From a checkpoint of a small transformer trained on Wikipedia: vocabulary 2048, LayerNorm before each block.
Each number is 500 + 50 x the weight over its row's rms, rounded and kept within 0 to 999. Layers, rows and columns count from 0. Numbers have three digits each. The size before them is the row's rms in percent of the matrix's.

# layer 2 MLP down (transposed), 640x160, rms 0.16, rows 429-515, columns 80-159
096:476402441468526463613384470477492405471519497467394568468489452527435553482584497619493503472556521562493536474464515462506412480503487488530540468528477537496448434538495541551532449491518459504524481557526524534432467423429551572538436422
092:424473475445467479444514448551653545571511455507437503498393581515479559454527489585571492533493455469553429507504445432484475526505482451611488496522523450518495435531449491547496508498500458557556511462533420523484481527478564607436439469
106:479500485653422548516447533532494442534520466495467534526414499412513605511459496516506535470472522556479452477476509475517440444561495590486520434495468521493437426431478480491557469551509506494449441446481584513504454493510428459482446458
076:526449487468500460519495476538536563516490405522448477542533491471440487499611538596483459420477469577536514523511449434422416494473494464457455555497533512524508562523456528518481585476535458382488493539514429516443532498458575398487496510
084:500513447481445497381473516453456474545572530485506482539583465459498520521424521436570480611552457531458388535425499514503532503489495583502488441452559566498476508521498564457523474441512527448538485482508455387408507545534434581416511426
109:484537528546469465457443474561522547508577506466454529461499485528563525509537473438647457523509467563418473412405430449444568584517477405615420473523513519506448552543432556560501532489544495455382466474538481478508574535493622499437573502
118:491551509638512465522435429513421571450401405391542637530463481498577519486527535494485461436499526535431512436525487527530511444566477515482491500431527413542463431529500491582535551537485528524476530481544472510575503531438432496483503380
113:505509579497437556466407636514526495470526407481422506533507503587506426563446522541572487438494569479460485428520493370565476501539496532514434518438497490559449470499514428563597434470499435543461457522512513525457529504517634480486566386
147:590468646653428512511534455494406561474603494487566470478555517498495563400521426522499511633512381494476533489502537521534552545504519417491496513489429404495475503520482471455560480539572511574458491509554440539545450459524479453506514543
112:496495574493482434459441465486523456545553469463485455489482460470519496498542400499497469470551499477469488495444419543416477560447398507501515617591470464471492434492552496503454446510538577480526374443573442433532569570542490563500443477
101:500506470505507504420476532657439473581610502510567439452590522509472533476508492501521562389439450497529464513546546510595451459465466615480542593502447541489542497521464478556458433437490457583429521425487558506491497530511427456455464449
102:483521559457643614515438530580422513460492505591409565483381621525442449438472499484542530524519512564483524507447569512485496416459473490515526592555620538589547486524488511522498503444536517498534557544488537412469501412422487417386508475
103:527466495482579469467467560505564536498404526402469422421495505478543478573498528475560568457521490484466562489570541579539575482483565491501554526531504456486487537443581570448454510413538505497493452583466479505562556441438526489510484446
078:595473483486525529520510530464506534449560520526554407418434465479514563508475526493535516531545542515578460500449499506487515610491507514557486491515505427432465627382423542513449593455556545451467550394545469596524461455490555472511523428
096:522327563526548527559428490590391587591494541458490485471484497527454497453474527549437504572512477558565507525481548552627546489471523445497510550456519418547376493555506480463552492575533496551488531396440537458533545483526416492494551427
111:543412556499552601554510456541494422538527533442457528503443537593457441558484408413386476489566520467588458492506446481530586457506556435517501603495482518480444525544497513470472446508546516602524498590473492490587408453507397550505522476
089:537496452564566461425543530522580510488465396455476533474480506509550430517454516563468563459526529496450553477502533517541656501518504516476596515516509577444452517517575467472557586513524481520517494557542546455418574466458493617452496429
114:518443466521463562534440528525489458443485475482420472536528575499432494519453503507493452501509422530381445513462560401458587386499517511478580500529505478534439579446416654489418516552494524396544536475369526455527574445444504512521466515
128:478496506489499562408540464556497507467665539493498524565445412485471598565567466515428527496553464393518461441536477527471586497468471499486539449578517568511461519489519558547540570567545565612536599601512456512451499454559447490482402480
098:557543564406449503585452426435502454539481538534412576490545484561513434450537499364405490472552495500545480531549509520512604413581481512537481514562597476491552525501522538518564501471494523494571454511516506453599441512593537457501566411
105:461498436571415557542512494483512536504474522478515462482451538579596542456510495575459529533484451492450472507535458503547469518510462550523435535548518434494538382547393447543521482465553397517574575382426616457512509475486460553501490501
092:474491417550482556566527401506537483469514489495485525587532530515468483497535544553540540479517423508508512473503565442545484517590542515498571597513484588546513473535523482423532435599387464468477552544563446560415517410462443512450568588
094:481491534481578568350449458521535593429535525409479485420449587552501451463487521515487488453536501470511528518571430498436463475451395501498447478416501552440541349571482570497488581483499413541430574580539483482504491541525499488429419481
100:626534577564545491514510587465528507483480482475521567564418552454486444517458495534406456486536510491492444481507520499476419548507514460399505468487542526530532499519444548582523505585507514524469607533490467528498561424487545505490581434
074:472427433529516553580447474488485437445434511494481540479507578405507541532439494468425468565522507540529622458471458476550455394474463542435589484441542494534496494454468476608465565518533602590547590474554605569562513506492426429497449472
100:550501588537425587463500475497548450547615486433600502528446525503519570524461503565448515514515529419448464456395496512524501556533472510493415395474491444484463399495495474586523530347459513510516546496440567553425449571516489575577540541
093:467585492555564573482517456539502508517442473467480480518462417465501423462461502499447484418456500528447452568496429467517561527522453412500562582537471489573524465559491540570572534489428458513528484570602556533537473536547450456496504552
098:497495511549477431482645415583520552509538449520525527520513447435477547573600423513538435516463499432512556583554512424519472500481473547551576508492513520481407517471453479486566534536557427544498589565497346562531572504459491454459410454
084:539600531434441515522471588549473529440525514491470504476557457535603391502539434597524462545428500541520546427524473489501536487519461445492415514437470522445468511451522497445514536498455500544564472425467595457460540536523532493518533482
058:525569517492525499534507532470497535558476563417467460494519513459511409430545410497518567594466481357513505454517472441562517514501492391442458458458493504490516523468574460526615506532519506622542527536516577518552525528460491480429571585
092:512503527563484487507432553524488545458399546499574451634536531474465516588445537535487546573507549474440416483370467471545525489458573544483525528542479503493530485531504454481417547517541551420708508526519421457426452570518572502532558455
108:390441490529466506516424486482467414500486514496496537452536520432549481505477662552438534558422501513480468418490542459550476512561512546497421484646555486406512419441499517448492480555396537475494520466473510474435526557494553493500474429
104:510544517541508541445459500432564476522487369502516536518470517575405531471542542499516517478514628467572455508451494444457467533451435474546468543606468419558454456477519497574376441514567534549595466484567404463565567525508517486450480500
118:480587514516477465515493444454486476556474507533529540495557596491498508483542551475487471495502522522473498517553499503511504511402533601448439539548497558482375486527572484479475616499499639545479475406574459478481546512559490454505530453
118:450467565406488508564518560507537436537522456502449527508553446523520444538473574470555447457422491473596510409544463414455486617496490504492545502530543514472505533540494511496527528557457587585553492446379487539443497541493501500428530456
097:536520523493453532458521546466537514487485387464477503403531426465533481409532470519437427532504405504458485449429518489485509589587498494517503522506624452539447521429506579507550481442488438458454470399480487532575516429465474513376528484
075:524427459554487555407453431484545543536439437466444524491516494447508423468505411507489493448565551545484492497359527484508623467487481467526457588580548462430497465565473505511546523482490501504578555521471429446509493522517436498609612471
092:570490487499556473457468473542524556513489553434500516480454528478514536458503544496461450542506461573547472582501479493477476400565469454623544565440520498525532404505565544471427546337605532469541499567521469476503455502527478466494465470
115:572526406535481458427474509591525466571490464520355559488488470484548411500488506516510538507477536468444501470511460501522543455539496482619534518588557487473504428567489541532429586429575517565513500407483496482486525576475495547531430507
109:545497575531446435441450487449459501518507384549433528484524454542538447552472501551491573547453521570494476443529516646608476608550484537530548513463498421530510469486450537385472605528449446476486446558382463552501466450450468520484430529
112:478470465476580539533490468509402596425447549635584560416489498411548488529494449463475506424472488506563518492482481453470535431535439552471446475479465581500478463461632472513499457512525487503467531442531511511510493541453483458488510500
089:565486472576570482378540511580506462488427532458465478484482560540568495519503432487522479437409561523517521546514533508496504434437424493409447528535431520390469509533604481472531489454530466496504590469457409511522518559517457523528488481
107:461451545586502522469518431511553481547490570535532520510544398486546397570530510540437531493535455474555414428454637572540446448509511493500466562531565520465427500503487537499471527530435543456566538528502476395484511483629565571403454468
109:485478528517451506540489504529437532496507470551466421465480435562563442469491442604451479592527392454632450464441533454423512495523457566577509522492514421366515501523491492474494473567460512519400487522347535492492522420422449461448517415
099:468536468533511553449502484526497557530583425615560502523522514517492575407547487517444519493525534554491537478535494518569516509521529561584461466480481485419545503444582458506462399478596474532579453497560510546542618453559543450382476492
098:619480578573514460457460559510451506505490532467552326397533509488464564516510410435538526630531515469502458486501573507594484493556471493593464579438592453497507496528541581533585482473559499582495510577464410460537472545454537541463515461
102:511451465393489525472514535506496509434547529555452472471554606508475468444421541410617509466495551589516515456581599514491510482480456468524528506505529540447487559483577528413497474497460502433503495440545528428544458503631531583456558485
101:506481488557457519579466533499462534521486492453445507488463556599470456545462516434587455474549484552503537498438505508478513537522542450538537509471573514568510534439565446463494422503454531505548507389509471383496533514568514464454549472
106:441481488529499492529535484526497465561505477470430457556443639569415502459531475533428598549455514477585466395424545559431443473448458496463533531537532487583384450522507453515517469464436471577515440548576503492482456456451478465535474521
073:500468499606568553501443459555462474504456548485478567545416401514531434441529485555464462458448519505403493357472493475471464466505516576532537551505500476575427540481491510666476461496468517501561526535469440568573469564486455499544533506
093:405477514461447522445442531460552566492525511521475442462538435404511481450489490573478444517432546464422554522401561408450587459479490538426442554497475424532510476551501412454535464443549470525586401578487510505448431584552555589471551454
096:399582574492582453467524441535474590526566439445497496470383460531547536556499532551489491503480563527412566557469521388563517471493455511622493546520431512601588554498534518483477468552572460443450430496536538571522409472470488449435469598
064:482533485551503420451477513557493444563442471559496564475441430415527463420451473549580585520577552599534493450406475464463545509538477554562439581474523499488534526603380535558539450523641576413452469500548512505556443508478549598569530480
095:586446494452397531489413478464521526503481520523387470565497401577515573398436596573597453546574564500521485550442473474513468480430460473511558479515439562525366500462602521485554469588489477548529525577527449480491552506515450553497530499
086:475502555451588600483554537514511565527487469525449536519496541535534470438459503534527474509473492557461553572533571506570568500577320627510458538492617492442591540558574519550526437491537557462513431518494523365525564528499477537563564463
088:497509587446468468576436529539498464550532439466533504527494468446576474468568459462624509474409526567427483510504459535559555569458486385477522531508519613514464514419511526413460466427476462543479499511502484431475473589487520494464619570
110:497392470477451503522442511540423528451449503496503420475582539448520471501523455499505568476499494515474577392548476437513484620496466521581470506441500475441485505547526472454548574453595512400585599504518552456453433551515402478523505566
107:480438477473482385507441452334456467580488452505455596492548459484528440447486464499479470528424555450530400475542576466559472515451560483471516434590546535493499511464504526478494537467528457547458520460467445436501479551458529470512429521
097:537436597503543574565516560525533528589529503458454514460490508559495442526499541559516573576625511579582415551534593522526543534533433468461603607496449476540599526512425471546497433508505520540582495413454507514405482493556515429474501551
089:475524493438465498517436443471505491505560518444498632600471562471510500481483528510401504542431460482475422474462507480521435489531431457533508512538544552490396525580545529460503451405514571557552514571520470548512540472506396528510561535
089:560476533429495525570544405561522406659441528565474512517586487590548474378603436567532487539516550500484474441519540585491504584555488518528482465516512515564470516554547520464466492537485509550589459528445519546600557511502555536433477509
097:471532462434514496491470465501452525513477480430444467526528506525465468538621609422552467390503649564583506593506522434482495509573511572489500451516562585558449419535502448522605415583522469586471491445508490521479536548489490509458490488
119:520452512517456440402443416501509529502498477578494508498520547446586414478489511548469565482402630512436579469466522614564453546452512480482437560446456467493538517465513546522498537448465499563417532468577452503457489533481505479405500477
096:460513445552618435537426472619525553511541551552593560447384490471457522453479613495495466489471485498551550403499588497546477584561528537473577544505518528525493503391475499549504523503529518494495501480420456558547533523468514481525474402
069:502505552588521413427442442479475481565470508520460579626569597382555464453594551620555478554467449506445485490608519467583531516497424518512485459517486561456434519512530439454520505516582522457423499537499543571468530461520453523506425506
114:484513473468390506497482495525461504460547452497571517566463448459486463522445504404488508544523496501524548431475438489447545498433502515571604539531549413538425429400515507522462538461450504457492532494505546506460441474459546511538495543
112:466560502530513503489543464516490523544433539563507509516553491482534403561499563420538454566429479381618621520487487521499568478402530485541542468420460490594499609510486469501545506456424516471474472563576543556575442538536466423398536503
106:527468556542467444558483440585442496530563468507552458474484465469540449453516550460573452480523468557453537518431529448487523510637494486532463487524451476493420568441452501538547539412598468470491495421522582503460423444502524475530464464
083:503422571593530509459500426357515430518411564508486544550496517492461527536504490476481521462489480485537515459465476489524423559521528552494511464607540495442538504434515475546458453520544458550569490530465505433513571546503532456533537483
077:499587523640525558461530422469468548468518463514390460504418427486465456463541459628508364497474475518481564537498520435446498525520495490457500491472508555515440539422492499591478431511500504451614496409448514478416485538478481597514464441
098:474614526451512477421496426519444576506462545476536571585510500425556472472486471425467550532508568561524593545462478458528535466451593553551582479536579413450469519502567467517554473457471573515576493459439477458426502488498497526497488556
101:589390489556570528531473494542526412489477575472470587493603525440521438450547532482511557551465414513444599402453527497509590516582546436543550523524534425495448577466533491599539494443518502445512557427469624513530455452515471364470470450
093:495372540538560513489628520548520557543506554477493400517481447443465412466402556537536546484466522487488512417425505471522484579505532515428497545490488448487570483478506514503574581445413485481568554457479473478476512471569477552589541578
099:505508552498488580466447513540451571444514530472554432495568643425479530502525552516470547570488458532432578481487576493465480523472467572502459580522438484469518443532531490517487474488442547572442480517469495465472488483509453537481510574
083:575581523531610524494471485479503450458490540447494474462557471518460514506541543514533563477464585588449525534486515428506464512493550470467417569573483518546482462484543459505479509482543490642492486448512490434531565468591531471587526406
114:538538447543494523496568540510514440541504455462399448509534436483482458495473532539465462474402527488558492504498521450530502552496492491457527447509518569513647548584527505485528501562478547609546521430453512543509528535513378482516515464
089:527497536497477588390566464542474515634510478446494513479582481521509521436476518555571528507468458525513501479486477474425496568579520509497405533490588438386438521499436513484483475473513481509590466470468471423519414564505500461380505450
100:527568601456478584373581498504548465580484451496509438552456554464542484507438481448418450527522483588527460460505498549467580584497536441359582475374485505469508527447517388566467540498548476475519530477458499471507427507489490433538478570
082:497509469517459435494449537440518511624517619494540484540457541597455463508443535476503481523514507459417499376497529489431481519428516488505525549446528461493551435518516406480558468441537537484448455481437492437625464527549510521415500451
090:458425568545539536486501504343513509517485401506432445474459529518516476549455580594556455572487509489463515509510571482499480499477506478514433480481463523434579458497463504498439545542530342495592409460514513479376507485476437433483464412
130:441466495481541488504598585489504567479519437528490573469459480391490475466528399410543525413517533578485547528563403554477489457537356413542543515507448520475474524428548492521536546515462545505514513538527497451467572448543448473556460491
101:523432376504534515484476442532433391446556501445539614563520545556439572494452582541521556395587496561438518464513497455504521413486569517496498501492526485503450525476564452532482527400416547487455487492401573545494546519538501494542522462
106:571611555458520510465535517457465597485597519504454462539448592457531491445409515492544515548460559440498507472445517468472583534517478498496451482424480535528378585433553501546477489482410406532441507543580489502477426518352416504486491436
055:525512495538487506495545556523497531494558606567592493518605467529533551474526521462601518476458564496404545492524556417598496565487550539560468550480508478413430559509431543458578483399499493610532460419425483507471501520547525526433497505
102:488548493444507484495493551514541574478510445513494458510559489446563489446549456522508532392430494574482519485541452526481466492496616481507516622502592481467486527525516562409562441412508551338468525458401368560491500491438513462476513546
096:461473559596559555490411563607481403518517540495474478441443492465538571578401490534488483583470531501522525532516509516528550448547524600520552492510496491448449461477477442514418520399524475563440562502499524418539513493494492469482508519
100:507523545554411530516445489530516539481543543520534468473456522535496437482458493454527589496328463512543439434450558530527505532518464476535540595443504567370486594493481454556514489429488523564508474421581477484491415390573404532557517477
# layer 2 MLP up, 640x160, rms 0.214, rows 430-515, columns 80-159
104:431488646481543512563459532541480469506571577512433480446472579471514430584402518552387513506506459562426452465520496534472484435544455540509595464553462534543579434498476466486558379442498522516478495550433595632504527445441447510443502508
099:545495395550470551480480402497404447436551501503523530561531463461572514535363481495537491458416505584507566574449559478509465460447527503500513520562491521519538442616512578440558506449476493563466509417528489599496512530536418518372572597
093:554517607414546467587426569547488541531550510460423569523468433405443439462457436460529471443459394468533488455441469525464525451581431517442546442603496478401601484421494540503566499438404556481502495492536549495623636471465481464461540536
089:478607526502469496480432502470455416474504508531584473381464497453598510512503471462474497556508527464497423469487520399521452578525497479442511580496547451382521554592520482563487558496487461472538511503535461505476524561357517457524524502
100:567537550519481472553440444480515557544500544472503457411490597489383450498439529462570495519526581489483422543524518397510471532555496369493498567500493458628496430479409544561498463460521580483516508548538572454568517476490500539565638561
100:598465482594512534478478460448417477402544533449518505536455377505486431469399530557460549509429578536466555467559563489417516508461493457492575538478481551516467522517498540420434422513479433502497474510554428504538459466474397546492529554
094:552525544544428506496403514520468509498468578545472472512467471543464510484413526583529471502533520506566404434501525539486484469588425444494390537531588442579477523541498562518465488609477439572434521459507519472543437448549470527514529485
132:477487591490585578486492596574510453494474483524505353436433531501451572478542427476450523502483446467473458538568470490516461513535559464446510464550416430503436486547533504477532499539495476538541488574447525503628484476523468415657578555
082:525526456597528504523453510495527494510531444437517525497450516496567583448418512504455547473444487447439565489535499447447557496498635443508494535458516451590437561549510586493451465468533534492476595445461471481422477551426423509434557497
094:644503405512450498455569515497480496430591465530458494546567459448450499464530460572491605500462543517375575500487495560451459478473440544498579506512520519499492507490544528499540512513521560552528538538493458389465529503436630429502451519
102:552474518452568515607572500521456470502455506563500508563542410504539499503483463570574489398510511500575492490507482415483562496575573501515531436497537461465559437496523548539552498450408523443463461567540423541427582485439525470428381457
079:454461573526533580533535518505495560406515524545440532498470482483550459515379518472560497454511486544393490529542433493586428486474538473490484481567420408539533505428502526523589445491420443584426520538571515479538534536442486534544579601
061:560487387496572555567510532431373478407578503530514473387451493503511449502540571462513573501475488436539543395440503520521494433489481432488455499474465499581449586469467521449579503555544525502489514548467577546503493495412530471438469603
111:437408508509525539518517416598523551552526505424505549555543490503433493452547509441486486543536428495485475479488533653569479385430497512526487543447512497556493553481520534573571509576548560507474544405488558481527412516424435463557505472
101:422418415488509573539474498520535445502519474459461531539415507499498528532511487412461550490497409556538504568482512369535501561488598490522482522558519536306530541509491503561556480465456557501519457454435502531492468380454510529499443532
076:537489434522559429519495541510479473588431474494427502483466391448509487489566472503508491494432442455585446429440424476466614519493510507551537512484536507365573478456504472504450504486484575484458509506473462524554503579544480508433562602
121:522537562512561538563615548479514495463530517560415554488481497491447488516575500514419523488387531480453404504464488449488525500462581404479537470488436472466581534527485505552526443457497598377495515500488547553554471481469454497525544507
123:458497405530506601474523460556506490477621566512556494526498452507465471607564487468403526494515471403468481496510412523494431452462447525510594431488468475411472534448441647525425538522437614528562535550519505569536469451488434542472534525
107:549469535513455503584472554536432524484516567532497486444498443519512440469599488465439556534538491507509400500541554503468586437533523426410568535516585445520524493451507440494558526474479483491561451446431508540558490487548551547455524453
112:519530367555464519524506543501481488471462567495579533470481408562507490471517475556524530458489547495470537517459449602476426464550513565571514457610426483553480523567438559606405443455552516457498513514518526478496441592435556502508424484
115:487429467475416494542440436500495459520412497418492578532542516498488461535554450545555533500575468483472571505485503505550498422555589465538561499597505577547542429443423518481525503512445585562435559507502567473465543479479494441543498567
113:513463579478552585526550435519486554410550538455472465482507500459445515571481493475571471429471536489334529543484450541491502457473433524537494504485551468512556394563548446496477478424458508529487605453425513491575608484453489491493475498
113:501540465532534522553575496488550581536501477556501426452411486646529556524569465547467507496457507514489474462536514561496487508471570507383463462487421472494562504473455503521683486509459518538480484508506501571620564515573487464495547509
062:503420433486604487557464612523472496490526496456445466497543498575478386466480495442465494482444397424466542511519494502581491440419457447493534502536461491523499533497392537509504476408464541669418572477426425522499576507435538455516477507
102:385374481560530516477496541455634455458505465424423486540551482514391439487504536399519505487522513462478476486468425459514429473488475480489450436562486570542449468488501527528538527508456507506497581555488546541431532484481585479475414552
076:578489446515587531503455527468356579492456478520552536515555545488435428503509484546418454425468540445531464532612488521529562448436465391594491536488490472462571510512516544528515485501585528515438523546502519604508543545486457474541537500
099:487484499556515474437554446545375528447539495544442574557398495475618385481519469519525520496487514368480476500496467450523326556501531494477538553498538467494477425452477541464512473505422541519518551522572457549401494487467481540562611509
074:437478537516533503572564491478481511477442505578404523489569514465499470530412565513556438500514470514437533455604485550485495446565425401522469446491588583465478540452457544528542492458504471598563519438493469525501537468491469493510460589
091:418393469542530510567513475567487464423491500507498536504449499520495474501528454396537507412508395485477559531562441489612458411385503475476491385589499465547524476381507469473591453501498531503392546515554587537568623583453571401522440533
093:458456465516508442545502470507490449480432468523494601540519499466547485469454437545554471431454539508387460496439418550533464450458506447434531416500482445406355531427551483526589573511531540465561528504459478455482453574432593417490483415
099:439494495505492559486580510434619553451550600539490508400513551533478480496479480465486492527518479548530520502443516559578633546548518480472432574568470457482543553538476454525531433518521436528504491516491456535448616508490431531416547469
076:591423447459531482552508508448404575510523530568506494563504494456502475554500529394502469443424434530435451514534545438559459542540456441512518476443548501505518563459452486542552479491541529484508463540432522441475492513566436419475437571
092:473535424590481490507415554497466435527515564544430496486509544535593496580520506496434490504558458427507476486534529576524585383537451503558467468553378480498473594502520409552471525504459517515496444512538520451537514438440560468512475538
115:525527541450472567496534603467494421524449554553476456485496497441514391428530526597470479389524484532469496531515558458545560552543521513479533525470485555452517568471475467628515511512556553566451651430451479502549575500444493524450490447
082:574505490455513564519516525573487492499548588475425450508549481489480514437510552411551532471434527505549490512432532422493524459462584469571541494557479540430563467548443554486427451569491524450464597493505530454527419506433428488518464536
076:457592529439536442445474472461596518570502523489436494531513547497445477397538517451513505481577479463463510431458503517471543503494552414474490546468480498457482526565465518508432482465524565484449485593498501592596372504506438441457465437
095:508593549533453455478525440518493452470638526515497410464533477437567429478435482502498470524490510464529491523510530432514436505403446395558493439495457470517546487540526503515542530439579450465461401520516511498534495577433461449507563477
116:474510483459620511484644605531475473503471486561531473425505539520465531448533463591485551517439497512477551557489462483424493419599494515547478461571515538487400456530505563594459520443543493556500520464529473556494387521544469563602439489
107:560533478522472544591502508451506421492475500475503537446526481487511491496439371482510572517478467502462561557501518574573522447494457491514533434512481468412419599505440447498412535583440426449468497548538592485495475473496482608442490524
099:519464456585502500526543517513526452463544506570551460444499539495444459433514464464498456558531496472456616577458521446475553472482564540566471522522432510567532369398577573463515526459489529521477489506510508610521566503525465548527552468
101:599519516477562470438565492468454491513468497487413604446474515460472490477497643433583507420450437606540592551439569477541531491425452423528551458473380521507468541523474565537489513485450527544567476477570429537508520568569466466601392536
118:437499529486490560480455522483564510455517537528467586471441522405511480509529349532511475487583444519440517483498559454548585535475518463503413490479438533511512442509441463607552501486525595524466548494489357507413537464483574481483533440
107:562495442538454512490510420459469613433480466524489529484448390461559526457420619543515508565499494593540547481513585566523541466496496526607539583571536485439529526486515498418461397536508455468554466536391407459519497378429548500555473575
099:567509506517487508474570458465386470588492476588506470442593583521485519551495601543443429466446565460529433564495476550565517464517480487477481579502504511527431463474499487484493448497442506483601574441440463509529489518470529555453459555
109:540471466484454513470465540474642605491470469408463571451486517507405538524532512432487538518529373517506543495430470523487419395478452533581556495504439482417377528464494519472536482551514532557478512570530478551547501452520503476461400460
105:472499468399502588404529597520467529446493466524484457550432461516479557427468555497565605515516558566568556460508502524489459504519451460531510526502591475523531570491512415514547452466415428395509536435475462454500437545512549543531433511
119:550520517450441425506506494519409547558516627447462465469471559504432373611446399483503511530453534488511523510488430498524528472578527518486495520440525448535533645489536469519518528525470513569408474524540546524471573545638476444559585620
109:539462440520473479601546538549489426595518425450517496535454533472423502483506483527538504536562535522452551498475541511443571441619454498395463506463526433482570529483519513561447427467459523486588479530567458511469529478477505474458436591
060:527476446482578516560439571381412487524508465527494463434483490564421453457457486540549544507438460453451548487519538529547461429502475470501540510518545478467472632496522486555539448454522513497463542582485531556469505520475521561452481531
082:544525489518537516441444506574476591522469506546459480544636468440464433460431583462513520536517438405491477542475473563521496503605521529533479523477492513496429520488447540509527434475509494485501491463427534503532530429402614376477459446
099:457454431472503474504549465428496503436445441488596497521462535529462488477542622520521518490423467465525502421498496433502538500588421490531511553564454538495562447465534489462579459587408500492535460504591556480535471504479487520484496572
075:513528513436469533559479522515406471534546597529439502482500527424491434486481395521481465464594517409594554489490550456559501463581438420588472587500519442401505500440474573525494571496490533611477453611499513498449426456496534564469473556
094:456468517488420450553534535549485558414542492443510492358453559550501500493495475490467449523542521493368486546530494439508532534456545485501419578557444551518472459534522560533494416473548515547555438564391444530421531594528513528487482631
094:536499555501524472517462498567479496482531498509483537515422509432451501474480493470539426461495494497513468504483458547449523484533490465461570533546543457469461493583552508490425538577555509497496549409575556505593432470549371471511559472
061:546492489503550555557513526486421471534528525629501510477444465473508384517409431397501528405507446407467494499473544467493558485502515358567449505464417464513507541543483458492519516444522544540492485505468529546425471560433492446432458531
118:569538497431521454475610562499497586421453515551432480471544479525373517504565538499483468459500517513516526515508505416507518525468496531493537521479597380416492448555567461504483580556502673468472504499505547473454415564437405455539457489
099:526453485497412475523517556500465443461545554511485481522510556519515518500487436554500463519420425510487490565500689544448481451407535466493506588539488517481554522509566498549519443461577552626497570501450507537557548548460521534421570533
095:493510534501461558474494437515447474451625484474410502367492461507433513496561457469482525428539447508497483559463405525449458497489463518498475583479562402556538517500495470574524546525500580547500519500502564447554534552579491482398506588
103:430455530540475572520463457519558482550524468526519365450502452445516562486494371490479494500549445470496552469487467500448429499523582528586447492487624539501449476480445547493440517531451513525464453636489492553509497545536507536499489502
098:531569527598545534487489462535514539497467523531481536494487455494581516591466501543403510439463552427517504481555513569460546509422454450547566432581453446584525569391468470501423488512535454537588530500500382535500415527468531535417541459
098:504512457546415475509526576484515516462462468540540459470579539467513587530533518519495492481501381482512569529515524542509440553559426531514444454423479605516550424437468476487583551522518570441546619462534506483506586547396500453430508511
088:523560532552498441524565509478440485539501543515484599549488590525500356456470417502433544502413484421511540566556510535491437561548541520437515512463545468439574527496520560529490564472552537442359494550451535525551354590450470514588573517
092:499403472588505503487484483524513543491501508447585475403437433480506490513424509433518417489426474427437573489489509513504464428463533443539570500474581475635564535337482446475396472500513555512471541464543481542482476536487462489492508487
097:510507384491554555604506581496450415486510408526464525524555489456596429514510374509528522398420501576438438505505507507452499480525498493478434552482494548486583511463443442484513511521523458495505559492508498461654519566489450600440472550
116:420511526432498445492542425580489505403474438532544508469484489405539447444446522570583455501450522541540606534502448474453466474433460522523568489550581506512335492454494444505491528434510455494468544522482570583471478489541539508464554527
086:415569453519486578578515427534420481492497463605588474542508573445487451467516409423499495551491512528427524536473562424492506533568449399430511460446421597485487436487570449565621551424464514520392555588492459466592551520487491456521562446
108:671550480566507486564569571460392559575424540517536520515474448491575551500408528583461539540402569491483565429378471522497507585497465440505475493551550456514492521534490496540550573477571511509482535444607514509449495437511467515599509460
101:564434416491555484405486598438446537497469543490531507465595474488408500605436615479548459479438532501483587503514503430471484388528489519487556556497559564505477498483496531392508449527474499486463452427486531604611515511451492484520475499
072:433536490545600457606396516432469459381458468458508590522516485508445549503465554539524468458458463501424467497546546373530531465533509477603499580511485539476470612546516575431490505437500553491466519476386565603467498540430462431506469540
078:440519561524427547599464464528436547481515557558536556449467410599508475456457450501485581525495516486431582477488438493461571507501514498515511573497448503557550419503497489708616590552468623492400581495491480433441439503518534494498424461
111:573381560547551563461570427515486509532596545459521489482547532467416555481505467525569519511435428462455567510456470458513577531430519444493458438497504430545539488485548465536473555452503528465531496520468445533514561527550484480429480501
092:490484443568552485597515432559482495404546457555462569567509637470502541474498535425493525461463528453473522567494560535595553503427529513486501443466421504449483460445454550536498489631521584536598532622481545527598572549461381362458459513
102:533450553409493527459374522450504522418510440482486521530438502502509482475536492429506504484539402463439570463496545491447475460494468490564490546440521497514536455478502498581483463496550469567486482431453522611553492512557519411497422477
103:537475412558513418510461417518499531505461377548531492520482544501495461460516442548488526528534380558505481594579538520514421465489501510460597511534528520460505507441506566517425498518474518455453572493530509515539530521431514478423550463
102:504469500513505559443607651477543367495417524452443449477435494422481450522525547553476532480504458522517549561367447438527471429527477497538503513500485533482446511475445449469490489452505566534441542437488454478506452482465461543506471537
113:506593530597450482558497528460454551513492480517410541386558543453533513582489476438418519387550522490526454550502553482485530580500443515528479488468428489420462509529494617486449503545424525458504525479577470537490567451396447473421598574
108:456586461444475645468545511502496465469497528558460543604493588563474532460481446467388467464505468502620493556439578524552519500498498502496550442522443581502445486511468559541581585464418513441420522487461507500490538541511549413457533503
093:481481522492455481531519463488511416425574547509491497456406515453524429489449516486480443568542497516430496479446387519493468418505492386431554673481413517546565560526543439515547465382522487525472446543514483561545555479432447509488474533
106:465502504511483543532562517439469458519486529471568547439464555393460457450511470401494393470589477495468400529565527446581457566544547565571498468513394598545488422548471445375498430577537518491505508473513495545530544470511437505530574511
123:513516510400491502516464476579551447421615571513498536423452544579390467566478509454431474479545500539457545593545505495496510488454452469537547438538495484586595372466504455561463485495493512470558486558469572658457525546425434544479527564
103:492552375523449474594584523465369571400442480541562471407562468453429582403470514603472650400548485528478496506494459494560514470564479536546461475546554472477498485473551499454544497482522405526459582534433436572541547506439521493591523542
080:482507465388452572537523500451428546431456510497573529554505482607475496622429589582468470472501536512448534519540488452571526421522381551471536516588489575491446480434440536511602489490408563466393507458485575462495469499461534497485459426
055:506515468477598536600538472473390572458479506646434464472498475537428443498451379463542477413523482510509486546578504509513488422540472473582473552538535526510493542478513555537554471453501459553499491470515587497541448485467483462491503588
099:486483437626534401527504465495448382497471504451518540455452470493613506492573507412450423527465591468591520546428460497537539506506474549458536509538431496472455503499514559487533426454513441488577528449444600545518450504548475446499504467
109:521581468510537415500518524543513493481496505516463493553526461491535482410585507503507519531537470549487419622547497442521491600594526427560441558419479464534521478614521475449510516497564438518547417438407443597611536518568468490448555501
081:520505498467565571586530461449504626584457486586530518504531612507339502406505474429459521495502477390522517525505503535461541411407516542549566545525440540559490426540570473493506453610516453517471500522393502548519567488526475465540499507